Each number is 500 + 50 x the weight over its row's rms, rounded and kept within 0 to 999. Layers, rows and columns count from 0. Numbers have three digits each. The size before them is the row's rms in percent of the matrix's.

# q: layer 17 attention query, 128x128, rms 0.0919, rows 0-95, columns 0-31
# k: layer 17 attention key, 128x128, rms 0.0975, rows 0-95, columns 0-31
# v: layer 17 attention value, 128x128, rms 0.116, rows 0-83, columns 0-31
# o: layer 17 attention output (transposed), 128x128, rms 0.24, rows 0-83, columns 0-31
q0 091:452474485530522514465500551552484469491683440499548532490543447517518537558577559365452589458545
k0 095:452522479479477441470420607500508494459581548525569526499527466421450416525543489460507570495464
q1 098:616501527506514512532501497466583516397467484487465492514592473524550507531537492424557524545463
k1 092:517522499472511554485510502408469452496503507469513541475553436506578508561468481462630521404484
q2 087:469558593456485504550585534517488513413411539505521556545516501518535517474466439504507509458574
k2 085:483494503540527446584612559584490493491389548443481575495400477552486571535570492397508489591525
q3 089:469483493470496446522431438468430592452562550429483500556480546563504485545485465542482465476396
k3 084:593551481613455454571430562448479516551517499538451510511410576491489409480487515487547508458424
q4 091:498390595530504484477430546504470468523440450501455406543467623561533481518467511467543438526493
k4 095:474397509470562526453383483508531449476475434576500392530493448528534567504512485596478463460495
q5 097:489470473491536482630475579513488514474451541516541524529512522553450436481546492398431490528517
k5 094:511548492561523513556510570482443508453553597426472504473432489517465486578506468431565500464428
q6 093:510445482433580523517466518514564431527527449509475474462479500485424546452500513413518517490506
k6 099:479424574529586530470493502575528429402534530582548477478568480514427529475498436425539552559452
q7 091:517523374473409500424537478510392478491550564497478527527475439452490532543365537519619609522517
k7 092:537556512536437429528505477445431555472550588540498532462481585526527495484418548469501590571513
q8 088:477503534533415481461570596407483469421564478537477470461477560513485538590427455517435488495447
k8 091:487563444483486504451610567480563510431469497496508465450471492570550483486527434434453467473514
q9 081:475503416558452421474557447508538481496490497575560509568549450421479410469470492520435535462489
k9 083:526554399559530474394495538510412543498463429510412533491546416611364459500589531485526422514507
q10 091:509452514472434461457516433486506504534470569509497577506462471518432473360492512606509450531509
k10 100:509520532463434581572473429412502550523466548473525539434487561446582499450482523552460467450535
q11 110:547515551554606464473481441546495433484528470534444620495641520479536432513595552568608477481519
k11 085:574559539584570473468448566475430440530524581507458623449539486423495404562484475559535441402526
q12 099:545625553518541436494518459554487539465538491509457563502625462497487431504563502563520397481462
k12 102:525557385484507483539469518473510486534478430461417620493462442407493472442499497500485488461565
q13 089:572488409455476473492486497458404492567458480496505535473441379563571449509460521442568453538537
k13 094:617475531534528428469435433566509506557505477530527463439449438544508479487520446555441496481540
q14 095:467451389484559452480530536513513482467510444456468467528541596455508502532445425518512622436557
k14 095:429511443517492464425483549481512544499464457489506479493527541410487569503466641558467520454507
q15 093:444450603548571515498468438430513487470496443503542507428481431532389602532517491524521565428491
k15 097:387490583539538526497462484441484495519516482530523533503470517610481610402495456447487490516480
q16 093:540611516492470500451488601507588459566494541540397508544533457545537411532438458516528552447543
k16 097:535525615494543439529576546515505514574471485567462492500490524433487471593450501397561487556550
q17 099:549562392451544448539524524554495477648423546505531450435370431519525444495524496431427557538486
k17 094:499498500561474470567530498497475511648518580498436443508499531435452474562594439477517560455527
q18 086:489483504512544507561409433435524454465454463465402488538457517494572503450491477452410494524492
k18 090:494438468570581547528462540532562537534403498511456457460475366561499477445493471496493521486468
q19 086:502551354466594421438471476471435490438483513540454498506466453542449504450405521540448498430512
k19 103:568409426492544497489506579536517446498513480523530508500498445504465431411496482470588512474494
q20 099:535490487496542471569535463535524521552484560513585578545325507526414520453464468528454481472524
k20 093:482481501604469463495555508458502462496481473426580506529396472513488501436557586515489462451430
q21 102:525554478496483504460475471495468525467520427466507532441506556535498493547573527593545504490501
k21 094:510511459483493446482451488466454488506505477424450490477491492470461608537607555632459495384531
q22 084:479583422440354537453536462470438447436465483535527506492520533452462541447498517588419504571502
k22 088:394578446592452473506569591458578562473549486476403462519477512505550587492459490526479462411580
q23 093:481556407549452545511464457512513505631433524385558564382491446484459502565621528488519450526522
k23 107:503538455552446508441504503479484535536471523452474549524489559415448541553533528479505523490417
q24 097:435452513539544511484465464523486490462442451434496501519708552625482479571609442473460581496512
k24 090:507563569471490509436511519499481532573522406552549470451556574473548499552527461513499463563416
q25 098:456458451504533492526558564582521441555432534465536452539427538534496548412474440457523538517517
k25 092:457452442538529491542514428442505494564473418474489523574542480546454480508518454508459557429596
q26 098:457600470478474513530493468375445515448598358481464551458576548437475487570530476499521576504422
k26 098:463486493477530496469576451392442409456528493493517491522537451478454490425607497441493501534445
q27 099:513533506498483511507422446511494480517514474449530419561519428469417435553581530573471492597557
k27 106:503552591554463508439447457384473499356544501498487498535476505563475535545472544564464523522494
q28 090:493463504431444471570503526587528428498512490385544555526512435511460530531568434432431519504561
k28 090:519487544465446514515526544472495443464468501495584534489440344524508472564605561536445478437559
q29 088:485522468566430490540523467549543423493426565468399555498521480524413412492459420531537524507492
k29 093:498423515550563496536495463562492454517421551488462460474429536551532473473525548460486430539544
q30 094:548528557425547415556520523393504502501486514458532511431558518503520450499483442543502527481542
k30 095:480543419510470518542427441543467467525510468442429573548409479503535502455552515389483545475509
q31 096:487506551401511556561493506546569432472492465461562493504558505485544520553643513461516524448504
k31 093:533524582492437492439545442494497520484513499482517510643435546513546536483520367481528585464542
v0 093:519509510453566473475480521523506497486566537561477521453664490533563531529596340492542475452532
o0 102:568522501427443579573561480549524426472501575517512537627431443484488525456498547506496470505606
v1 087:497539503487514424443519478454430487530486524494485472600442448532544527421545370615486561548559
o1 084:512514403466424553481489509471538425538522520511576498455513602494431493467504591452467439482473
v2 085:525466499491488480334484492464540498442539467554490544487462478529537586503402522524523533418571
o2 083:518403518532403495586507513575440480461494493490502458537496478477471436487464544469529362425488
v3 096:492487498488516506598462480539503567561522501581436558450498561480471539451547532518525531464413
o3 094:565445573425440477509514533468471494521543462501459430532464382506488509427446501456413501528487
v4 092:445498443464499597499529481523436507475583465498445505548564560596595571434482455560522444498605
o4 095:488448513495496453489478493533496488507475456588506467510443506500526498494452562516605511531492
v5 084:510555498439437566434481420535587555549464476432505404488445426566523538445531405511476563452400
o5 086:484508517569466506457530454533438511590370587523499533505564496525426506496558582439529442537599
v6 088:436509496531522503561523533446484413500500564546466489455511497398490499442548526505622562560559
o6 084:536602537431585451476463454370545536519457504442470561504459459609501492500478583500379454470464
v7 094:518411492630463552443529490483514539537458492580419476476477533494544570476519485513544577521535
o7 096:418434560448473486475527489531526507543493458452465528504518551487516402444470520526494472568518
v8 087:546464459483444502535475541481515629487500493581467354583459481519542518427479524515525540563482
o8 087:434500510472476476499434424588450391599534496470469568493604495550535481512507508445470581536524
v9 091:437513507495488570574541521475483549533481471555406529449557488431568438477555530440448464468424
o9 083:491488499588428463529510442557557489560549521512425514483490547489459565505445441549599500609426
v10 091:566510467472590475492523451578526500413501509473501402456499481522429551486544540466443481416476
o10 088:410560549467370542450465522534444564506468520436483511556468491391564565504557462460514523518461
v11 089:537471523473435543596442571495558455501405476490565450533535482446451403533472486456549418590511
o11 085:474489457470563418499487474518574541598551586536427560518575474590460514500576492499421555548492
v12 098:602483537550455566459489479454524553465447465511429467579536470477392454536477539420455559526465
o12 100:466466483447429518582476500536509550617545561525470433507505517452593506444543455610456490541467
v13 083:466476519537458563612482573521537513473464585577514567476481576521515456504412426492486443507500
o13 086:508470602486501521495569480556498471458533430471500375568589534462466491543464526582444515553462
v14 090:464456587530535586539497483526487504484568541544445483536473527570396553549445526495478540460458
o14 076:448402464557476522530469524475587496478503472466407557510617462441542548552511445523462411455475
v15 090:611508480422459513576523603445510415476415502438496558418488492468447585586545539506498527573457
o15 090:458418513525576456499468466408515515584502546625515476572445493579483506428587427396422524459492
v16 092:561534466525478509479452528431464459409506523576519600403441499454587513605465549530445531469603
o16 087:480620530476481509494526531525575484554407498494515449489495471518461431454499529415538466463490
v17 095:447475582551506536486538457420552466504426520509471477531521525479515493463448526490554482469441
o17 094:465591482534431524518456456487438571431432538483478561365559539509477488456503523392497488558506
v18 089:575517501547535460601486498609509514442546538607614504499517573504482476496497484481499537568456
o18 089:425502493462448562512521467528549481521442453440507537540504533488548561479464550488564491547610
v19 099:486547437456541449540507541426534480536562561533496561598418458519512435489532578540571530595581
o19 103:486604608477582549518537539551421472498496488492540431585495567454464487523482444420543510560431
v20 089:423515529524480593504616503566545526557468545489484501532407460531441430607483539460437563504450
o20 085:521442505550523491534396374465543578534495532424556516629570473538483461365524527464541524533513
v21 100:536518520530467524585484483547585495512600477473598507538533549479489446545483473463583442512514
o21 102:464615501363538535539537583456464495524513458499448537536480468520482471519529484504502483504462
v22 096:486553529371570437540486509496491511518545472494522461467582493520462492543509604555467559452512
o22 089:493496497527483469469534425495544516527433506411557494462431492540447500503507377556537467406467
v23 091:588456476507471474600548529377542459410561530579482478472382459445505435460520508497446419499429
o23 089:547546444451528491480514505426478413521507479447489457437508511481518534460479454480529456485451
v24 082:499454564501479353535632451500564504522509498544514499509562462614590528557597585498453537460452
o24 077:527479438451553624580494435485539555537451433512566555499448582489491478446577502523448453501485
v25 101:410526464491499444531485545444501654553489477558492532484525434550449459451532514513478608465480
o25 103:551426522500613544507524383571544491631517486444467511531494527534493423507540553448357424584576
v26 090:397505505541487587643491442532508437526470564483536568530496511509471470550526439561529470499490
o26 099:486480511474394472485423478445564529464566470552418492543539584502447573445449513551554545578475
v27 087:553455531479463491576528514476495507404526529505505585593430551444530467391514449480457479490556
o27 084:445470468459542580477484663412519521513456404478506443488566568479520483481522530509508485513548
v28 097:534517431444466597580488458491441516506489462487478538491456549561558542530530503480578553506507
o28 090:546547519536575515508556516542537470531500475492607477428472462419519462430537492540435484523571
v29 092:451498529515490568590495521526476534436514503441470595542586535466518486569513511467558447456469
o29 084:585659583400457445472553547452436461474543559554565479510515466432530551433504459596493498452527
v30 097:539483534486539506537473423486514506485579543516618434460603460398498485398520533526477512538449
o30 084:446489420486525500480539397577537543576436440489506568446468495511458403501424390445529548501460
v31 100:467478541509497467511454603499535516508522472510522541466472573523508532512397565471466489615402
o31 094:581477375454606553449555572516506465542445459542417484523502443489460461515489494479460470429639
q32 088:442523490490456473480468530465415535436503542562517474542567561533440438476432532455558491529477
k32 090:459492550431467532480548445526509453459478512507484459573501581499452423483467442431536538457528
q33 075:524576504522533479465440525475494499506425580550527490465474496476484483554434407516388432509516
k33 102:507497506487452465511511443447511470518436513511512592528577549454472476595439546452516442417457
q34 075:476435553485418490496587461523400510647535504395524469483557531496438533506521481414548495479525
k34 085:457464500514424514537480456494570536526543622449387490507490450390445516544484459476559484506475
q35 086:436517398534509461567547530391476518502515558472492434405546509491587444373488478488452494464451
k35 089:488426545529581519534503551466501553522457451533474441443476557458538485438501471507486447385531
q36 095:415397517516503468501463534495479469440616459465425484536565592508481486537577490534485630567542
k36 105:460549553426550464444551478530451576528574514490464526471585506512467553514530435485504541514537
q37 079:468541411556468375407486560548507564546559471564421518487546493542481534482543447487543607488453
k37 099:512508559407494439466441492519455507500592438549522435512486526453515615489569507499597546563555
q38 090:501607547479506478457531486448506545445443493524458540493590536503595546474399513485398480548401
k38 097:485441640494608463397562564560438537536506491467499482520492554486504487496442435556519494479502
q39 073:404444580515450472521390473392415525520531571488492555519614478438485452564510532530631511423479
k39 086:526504496540475465474461462524563463503513476535556497531502405484421514517522598414419527353492
q40 132:455491582542507537464522481445460572428588443481487550526659514497449483599559464481504526501446
k40 072:518591582486456552500596454428454556491539483480479493438498470492496474409495525431415518575493
q41 078:615463456434531538395507484503465599461491425431420597519541577535511450514477500517534497475461
k41 088:466514463574492509495510471482558559492520535445481550461591522577505415463595539487556529534459
q42 094:499484438443458569495523444536586578436471536445516548490475604525446522507557406504481486472503
k42 093:470452491445484508538568446540501537392461563462496507512547525566473458405595407555497463561425
q43 087:505541377520558553524556390423537442477444514530455507503526504555551481508521539533436523430493
k43 102:511422540546531575510450490513502449414519474464497483474555570575473470424547450454527436421513
q44 085:423546525433570531556456534485533390531490486416562462565521522471626510512467556506525510477582
k44 094:517541458499434496431577463425465405456512496508541482491438390480584451489479527431516482575519
q45 112:537491495491563501505453532599428449588409579409567437521421426574517489417414477478481531528448
k45 099:598529484512448568461448415553486511542479528480472481434540472549643481468533535485510476505483
q46 078:492557507489487561422511477487461447460432576581611437497493449556495461539440564447466515539499
k46 076:467444503515500546480426464515573488501494565522533497459485428561578461525510586423434463575504
q47 107:512456500578527504471532573570591456558403543650507521495455469447557434481384480464482488507485
k47 089:552460478477435495589513511564519509564385453511469561460494460518534476569463480505503576454643
q48 107:429493567524562586537569465436550411468441477488455495479523460532502550468501570549438418508467
k48 106:524491544627481550563563475476462489500408551493430503503486519521542371476485489524466473469508
q49 074:461568517526519532559458492493486476591474539492494398473499497485576563491531502441477593397566
k49 108:532462522492545489531499531422578489519507526517528440523522480528591515490481557502587541431578
q50 086:554502408455494487532501478561461513550484517492532585485361513504511528478492413495521498426541
k50 075:495561421525480513571502449493500475501530542481500520433550452499513490489627437549533545526440
q51 094:460489503546444530503518530509533512607564481611513507428487591471520453479436428433577542498483
k51 088:444549488426388508489631433455386543534507494594550516487503512560490444491548548476522554477549
q52 104:491500487506424505374545481457454503497533469538486558428614524449375428564520507525513512479419
k52 095:573555502572356510399539531477417511538514564470444544465515499478463383539519412536493588491535
q53 115:517529640565537438523482487436474555411526424454520531548573496521513509524541518594569468476458
k53 091:420543523631511414522578494482439422437533485515529540520504528565559573489570547563509472512433
q54 091:449561527478421504525497445414498517561635616497490459536553583516515459542625483516474496495524
k54 085:600507571485396564445557450442508452479571523525493454474523540413478556433565502534445456510504
q55 085:464558538502513565509498520498513464516442450416478486413423505514529633539488452572517451464510
k55 094:469548483489491469425549521506451534526492504421504479542560452524477445431582474508533518491518
q56 087:505508515407524507517502399550533513370517530475538563465643496542422551472599426561480400454486
k56 102:507480511480499528544487506530527520427449535488464569464624451459441490545566470470510513494412
q57 086:552429511540462478464521480568547435534538459554489490527525556540533452442521625497531587467627
k57 103:516450522536511549517478521482503465477520500553488465442569580518573485484512479566516504534556
q58 100:485413509425530544450542501489485475528551475488494564500494553473479524514523488562473480531502
k58 094:449478452549446459454548491535474516432541520514596476474524533394475478520599461566442520538472
q59 085:580442563480464447523490569491502590517497525588508468428488550576552500492561504572513486522550
k59 115:501517515537428496577442544484556527397461482584513592505511489521509535543506493559570392570409
q60 192:509475435482566519520568504508480439593432539516513469475401488489494506406459495550502516511507
k60 083:513584532589476425565554483487507524448492567383459408592492587551402551529506533480523522430538
q61 127:497496481540574461514457496491479504449552415470422530551614474529453501475519501519529511516461
k61 084:447502479515614583547430512509535424400508538529396579496508391517507529484575503558571434436475
q62 094:494470465479549478554513481479526475514553507485436508545452568544564524511582477500509534411504
k62 097:400459394508510504647500507472530516438435441496436498559454450569452552518568520474473569475522
q63 107:535475488497477507496483524559536542489530528513558441489397588527490449467427406448518505550516
k63 084:480454563470485552567533514460569492445498541558509511645441466434510435525423388583582562543484
v32 081:432478454594479511517540497494544524551527573431485504508476521432494441452474399438516439502508
o32 087:544533496473514579447593581538426502561500479514534489484534463500444597505536538532433552563460
v33 100:524504485442479505479462501558552508562538549523495519458472517502554492501488566463527478573548
o33 101:443583547501478493523587488435457576478570471541435468502524525474479472510547463538563439576576
v34 083:443479497521470498475563526589471516492526369663565537488467472468417539548514565488453508413511
o34 086:471611595449497608553535437551464508520416486520501551447427529504547568481581418456457388570433
v35 086:448574529471431513489438435430531568479548441574530530490465547514530555524585507380509492521499
o35 072:545587436470517523531556429496470439576477499439514451472452472494492552483457673520503381485547
v36 088:556552505554415603476499383553473497534446517534537497516411541539510544500461561480557507407472
o36 094:511482498449511414582506452480490546501489518507455517381538505421486370503464505518474533589471
v37 089:567449548515514547467519415598578525531464422545505518485505499450555550424414473645462442578499
o37 094:427499489501445545501465401489532503532473495457410415518424601506395537469594543438551477442566
v38 097:448478544461532516586482451503540467473520449495561560467540513488450434506523469551599510560513
o38 098:540530451529452557460589541429420554533470452456463475513407446475523472494559486490465531476488
v39 095:580508486462574533517423590535451546464510535468438518515517452519480456501500468491554491499554
o39 096:535559505575493479432414497490516515572585540478568471495529545492500598542420570441501543490470
v40 092:404488513459466490534518655562536439469541507583528494502531493449505559504487565524581423546540
o40 091:416465487532469530511517487468491549492491421567442511370433565432443456531524481483488493532513
v41 116:485449530473520481521526574540400553565489556412508493620518515448541511498505377489435449490467
o41 106:519443493550503517554391403480629492463497554595562508482572498496477571408459553408489578521540
v42 087:531457480523418515473503455527479535511489504448449498454458503514557433610528381454491468452530
o42 094:555411507520508472562426565520499474385489418463498445540572428470446559478463568546536466588559
v43 090:513504513464522549555502554517446404485544530529503608488467597631508442467540441508575495511566
o43 100:468596450452516441471510431468583537519605514530539464509511439486522517527512561415481485597507
v44 089:399411510431453525470544528533557493560445535606456457542546537519549445501483610592412504528514
o44 086:544367471532511500544485573501477512506509517559613517497484424567470447517461428474566496556574
v45 085:449454462502532461446598505466569451581549392539420576542473410410460494639502530457515463521511
o45 087:525462645506503507554525583482414528421476539505457489456447496561507566387547486547447567469517
v46 095:560474474517483524542485508475512488628498416605549544542524418566511506517503433489497471609624
o46 094:441432511544450517468499486462536451446432498440537484472541558428552521506583478526445472533550
v47 090:491445479475517493343548461450449620531447497561457482598488445497422531423514523500463483481430
o47 088:441544540530495513647461497483534415514419418533566499581496539487468496530475474495470499600501
v48 081:461476547599544461503528478398517499539409531518424480639498487567449515523454537526422542416424
o48 082:496433459526496505522535505480504623428476562482530450449492471473508413478462492490563575565469
v49 087:343572466636522565538389522558419539411500534516413472450428478530461488489490489572448449495470
o49 089:533452449482425474467595440472548459590478419474520504462523427474515481527474444553522457402431
v50 084:554482490458489489511391450453414516555479496453454474585495530469416560527511514403422536550524
o50 089:547526552473530581539536566544573461495416473531524526514493490444511506473421423551425493509521
v51 084:466461543572442493487519502496495580519445523501451491530519491515417494462464550499557514553484
o51 092:530404437462468455476488458525598466414457494563486571542510432445483524529478494450366460468480
v52 091:454562402461501504474530432462442475448587488535503521456521380554546444557463624486552472489532
o52 095:443517462502427504537464459334512568489468518464460542513453535537525495515542485519455479540447
v53 107:478466446484445579505516429543567480480555477590470469505518503460498529491505458534480477527450
o53 103:502453525562544498573561472433452544610511604448519552555429468436444439476542512533480498480480
v54 087:557537486516505513458480544416519524521603441524504520457482448495605469481520568562492519520493
o54 096:463417485486531595482599432396430512490496476421438485453483500554597496613510522511448499540448
v55 089:499481468408539522552524488482495496522517532497408458485508519604445535631517488525397462500513
o55 084:521523491551423481527365557543502472447492461562477452479545457467488591453569406595503501485431
v56 084:558551457502480540542384430483572562576451464449417517419456517492568527591497534463523520611511
o56 084:421500473473524406507606525535438442479468538497424467496525488434506431479482511442538441487468
v57 093:494487509487451511536564486474502483500372527426498518497529505521559528616508502518583491593586
o57 089:562447495559437403536479500575544471533516501608513545532513511383504440473489405451568456582537
v58 083:487487482489464527431581485478499491579462533432471551384551494530503429453510448455518464497516
o58 095:433441478406443466506631586512438544389527452512553443547468566491461475518482534528545529477442
v59 092:581465617625540471616506479615539486508439524493460513531522485497573470591524471561529478573516
o59 095:477474416496456609496517490410461499423579541455474479527448394468427464468528576453479526451427
v60 094:637532651385542454538536522527468488511528417507526403506450553454510406497538448541424523573494
o60 095:440487521542487573391489522493520489427513565440504510545576553489477599508483564471497510541573
v61 097:455462503485510464536514576461645544461484444394443545529480613459459548571475494523519466505481
o61 093:406592571534494559484561543524419476502531536592532501437511505526454443453538491460544492538523
v62 094:487500647528524456509560463381526524422446544600577406521523497447495515490549458483397469507572
o62 092:538417459469522568451448593571468427484523471516461568516500563455448485513502580478532553549475
v63 095:479468561508422474446447606540546537469554484455487495482494508487498477513551499513418500558536
o63 100:481578502521540506463470455508384480549560416470422526549600458576534564461419557478539482507488
q64 101:558441533469520468503455466470467444539438573550410411499548571470552501520464441513532599485539
k64 119:447500471539569470429507566542603497537440487503514478496481444459584503528573534497609537558542
q65 095:550528620542507520502499533548473516450552529468496529567465489379490430559487535413480523454543
k65 100:568520541501541404524563585498406454431522511563412530480499518577577466540486543399472578477463
q66 104:515451574423517476517522451532479502554532536504516532554439426472557524498516621574571398514570
k66 101:556560478523491441513450531567492506449487449518489509535444498405491529508374511414503373509488
q67 098:531577481519383438372518503445548544417511503491556463514487633536545531455419487508466456468440
k67 110:404585531513409446524538513582471548582448482506456448485550642526513441473481480461562539411491
q68 099:491615533490441477560580459384502481430485533487444477437559481423510442515437529522482449582469
k68 097:481509450609502448570505450477476523571548488516484528470516475420535456476488504571471457457513
q69 110:555480460485436517447497529516381561589484563440588472438510468514492481537394519428491480483502
k69 094:482446494465369419438462512479551541478567516514578559534541447535511551549456472601505557524535
q70 094:488454525504573467444488523553574491512519442645534580582478553524562558444481480516463504559476
k70 116:499427560569592585545515580573434443433473493517519474565510474571503532411500607557532542531531
q71 108:457460529455472487552569502543525462471536495446571516557531465431447527591534432345456554494504
k71 102:488444551493516454537466453560568471526594513493570571534533459487561489551553475506466559532518
q72 105:501492465480569488543494456499618532499577406448547514559492468533500571528561585524485541531579
k72 103:450506427534540516508468462506469513441510533562486608632460564403528479484563522575435487480498
q73 107:442391450477432459472462464459555484547467464576521535437430407461478490531543514516404582485572
k73 105:413470524459552408522457407449569535404555444496503494535477600519437520549504487504527505570480
q74 097:423569546445486521489630500521491495521494504594483503542503506473476443585469593500415470434528
k74 102:454486425552528467503619503466606434535504531573504533580472591514495408441525473513448523501566
q75 104:515492431535531453506510512456567536467521544586552553546454426552555488504382402461524477513411
k75 108:541518433437510452549444537483524521568559642579511529474495594486518454471426519469600468515443
q76 101:519534469535415496447414528500533431470465474416543491492429512416461454536549537576563381509455
k76 105:485474510507575401557455480508474494479441501497528474491492540491492563551540449564500541562476
q77 096:419432464505449532437473554519544545517461488473444476489419521528439450512410524473459513434544
k77 103:503402424465465419546523466612496476513452565483549415440496549506484514488454461519481577518589
q78 103:480516412479552528578484538537533578604475569533395568469451526509491421490563515615464462502466
k78 095:575509474630547515494581454521506426524529555448490476481465568545444489570562528502552445429438
q79 100:441547603557453497518571528503511450537506509448492549474554507533542547472556489516493508444474
k79 096:448549473519539511477541577552469445607461517495532635471572510472457462460438441489479491360522
q80 098:528538558446525570503582465513538492503573548506494443524442554554447531444536423537520572560415
k80 100:475501480398540484537585438538467493515518511553570535544432532556566510471546537486601512552524
q81 106:516580456527522444582475533551511417581617586526566469505441511384517503473514402465510568524531
k81 104:501479457534445483548502528514506470499504608414480514582418530501441439588523457547571533428476
q82 103:591518538504518516549466413528510422504503555546411568489508502461553581469491407498545534411505
k82 104:472466532592475403505457426481543468576481599441415575493510560488549452427512411466647479481559
q83 103:586552560470396460482401582505452537472575460517446512555527437521478533543565512396519501558424
k83 100:586640497427426457478493550567504402440573436449447468567483476513519554491529493435493581494561
q84 101:578500454489463550507499547523488478606475500517485472548492504548581458460575445500531493499526
k84 110:547598533536499550591519483473536542560501560565480465521453487531558498506519435476472523444595
q85 105:493481420411514470506516455478465499374591530461392562418614445599564546523502498553557547476504
k85 110:532522463500515484524389434482481527405456464535417510546571528468583429459484483550553553428558
q86 109:434429464477491513458522431506360549538506490438432509480505560452556550429523526500492460529535
k86 106:491433465549474461464559496527440549571465470574474508483468413511544532412521476515492571616489
q87 094:448505581531557491500431553538558501469502401547444419519567484454502507503474588620574531548559
k87 103:430539556430546553579523561468540495464587520522486427519478583440442451494490454610619578545547
q88 098:431479497486450551535447519493500513475503495513577406518466458417535544581499518501574564592485
k88 099:492415541492512615514550445512543477498505526419506578592433472506491519426423524401535515558506
q89 099:513540546455371526465589445457437534527475435431595569457479505428508534525561441540481449546529
k89 096:462586426470424587512560563453550488477504506494533543562511511402522518508625445526438504579386
q90 094:474476443518486529438448395591450514461530447501490477528540468510549424495446510521455562503481
k90 101:490601508546471437458511460577447525524528616619554474467499439459524493594477493431524554472412
q91 107:537399420474455573505556575460461552558565533523526513509508453493438575591534421405504543573473
k91 112:470471488487482559455553483439430533552594535485515512494486584469511550497504506460502479498447
q92 104:442491458512468481488536545552466440450509531545464384518441486563405612486446534550415370501519
k92 105:487424592522437443475561481538402397487542409607460484465580451565425595525514525516473503500393
q93 102:558436519530512497551528526503470575475550522444500472521507439502529539450418484453395573409486
k93 101:487452461519491501500404442490496551529563490511534484459496496604514509465442535543455506505475
q94 099:454495541479493507515470451541441491475421516400445460516504592488538568503539444565494572467522
k94 111:450533445496471542472422487552499567529484611472487483536500499501531516568504465524464604529533
q95 113:433544558527500545501443462461480522495502597433503475455589402547472450524514486556529593520406
k95 092:514546554451455443493513498528397469511484493467495529590450503561572470497455510507510538500416
v64 115:502491488428449508641475514501569571512525482488403490497558437445502546371507546529522503620446
o64 105:496407497526491490463523509516506418472509560406587527494526527501566409430517316486472545475485
v65 098:585489535520490562521438491465513443393512501546581458523515518481578522590491462556493443375512
o65 102:552541554440521370525465519529410600521559563480438507439407449578500545570507451485514472486427
v66 106:566455545511483455481492419444544498519490518536420502504492508541363469452532431482472388496431
o66 100:496424548522448554535432465431552423569526529530471587490524509469558515564491504470476582500543
v67 104:449574544587483536510508486505508468543455473569453501510471475385553487574524571607547450463500
o67 104:553540486563508438485516588497520509495415474520493537488534535518440456474481492505430519549586
v68 114:483492503506479540491527578481472378483556522532496566419443472454491438529453539472522543576540
o68 112:467487446498492497602502586520536480445500510580425484489542566389448515557552588549557492505447
v69 110:384509570491545414532508555526493634436504570500492431502475406524498330441471459534539423477441
o69 107:445554469510520648448485554486482400618495455482540463509559563493478423491462504479452526559526
v70 117:496421494465583560561460551552401546530544490516458491427530450453535449580517557428521460500480
o70 106:510572542539514581545421576534498525456498521455607589583450466476472554435436499479500480559458
v71 106:545463507492478524489526472588563576511461585464477429459494490510520574551584475503511538553596
o71 090:499470489455456601543483584508459485492598430490479515479401585412543492468433435566486543468454
v72 109:478480429475482544535494495556479525507496538510559528608508654527525434581519537442461463456512
o72 110:510533466540466486489442513512460518506452505583489472532534461467436493478450471552500502435442
v73 116:489511500490520513510512443494579386554463464462382461466450405469408463423546533520531478467438
o73 105:432534467526476533528415513556640491479480485491449564423551521465594423617442457518454619572508
v74 107:432480537560432601503512450472415449554473470545545599483464537435471427490552478508459476585481
o74 113:429593521571438456472503446501529443381540520539450458499451490567490536519517489469471458507534
v75 108:492491492420450472424501533472451552493417523652536609508478496536538565482579413484385512506471
o75 102:527448603473551567512524462408499493474542512433462441482532484476359516472495568568604394512530
v76 093:415503543577551507556455464465308533539586567491385535468547542531421455497486479523485449470523
o76 089:541585467496414494575570536508539468482540534425504552466558611487470502496557404488515532511459
v77 109:512455574535577453522576398385485548411388504487646472569511482491587502550538479529513494545589
o77 108:510516567450681453506529462546532568588522523466461514447515476516575500517523598509466493481551
v78 101:498452458537504462566542552484548521429567477493596589516483565501499550458462370476595525570543
o78 105:499356544510549497582547492550465412475488523393528435532506449591517540460462521484532482603464
v79 109:456492564598483543527537444484446502414521492377443514545399491589488412605467479498478503387506
o79 113:474417460534477488474513477548564424605483520574572487510548522510409507490528601494409476584453
v80 101:474521519422455500519523499349491476477619474552508498517470576515544464454476556489505455581552
o80 083:443399512494510463557487491551500489407502497482540483489555518505449536498555487460421560509440
v81 108:417533493535600411551488499611528441561501459445487507421590530544534431463501544561485534483560
o81 098:502478416526518488596597472461544484569404525478514454460444366429495530475470442598529552464530
v82 100:481522435391489467525403593601425519445512495595603463429524472511534499398506422471505546590512
o82 113:537548468536442544472574592427555481490434493480517555568507526604524523464571539551550556482468
v83 106:434486560545392536550589413586396331560554498540511545509507473431521569553525434486420497477523
o83 114:530482453423450442504457538535530591463430613551416510488545553524477493478421490583473505486495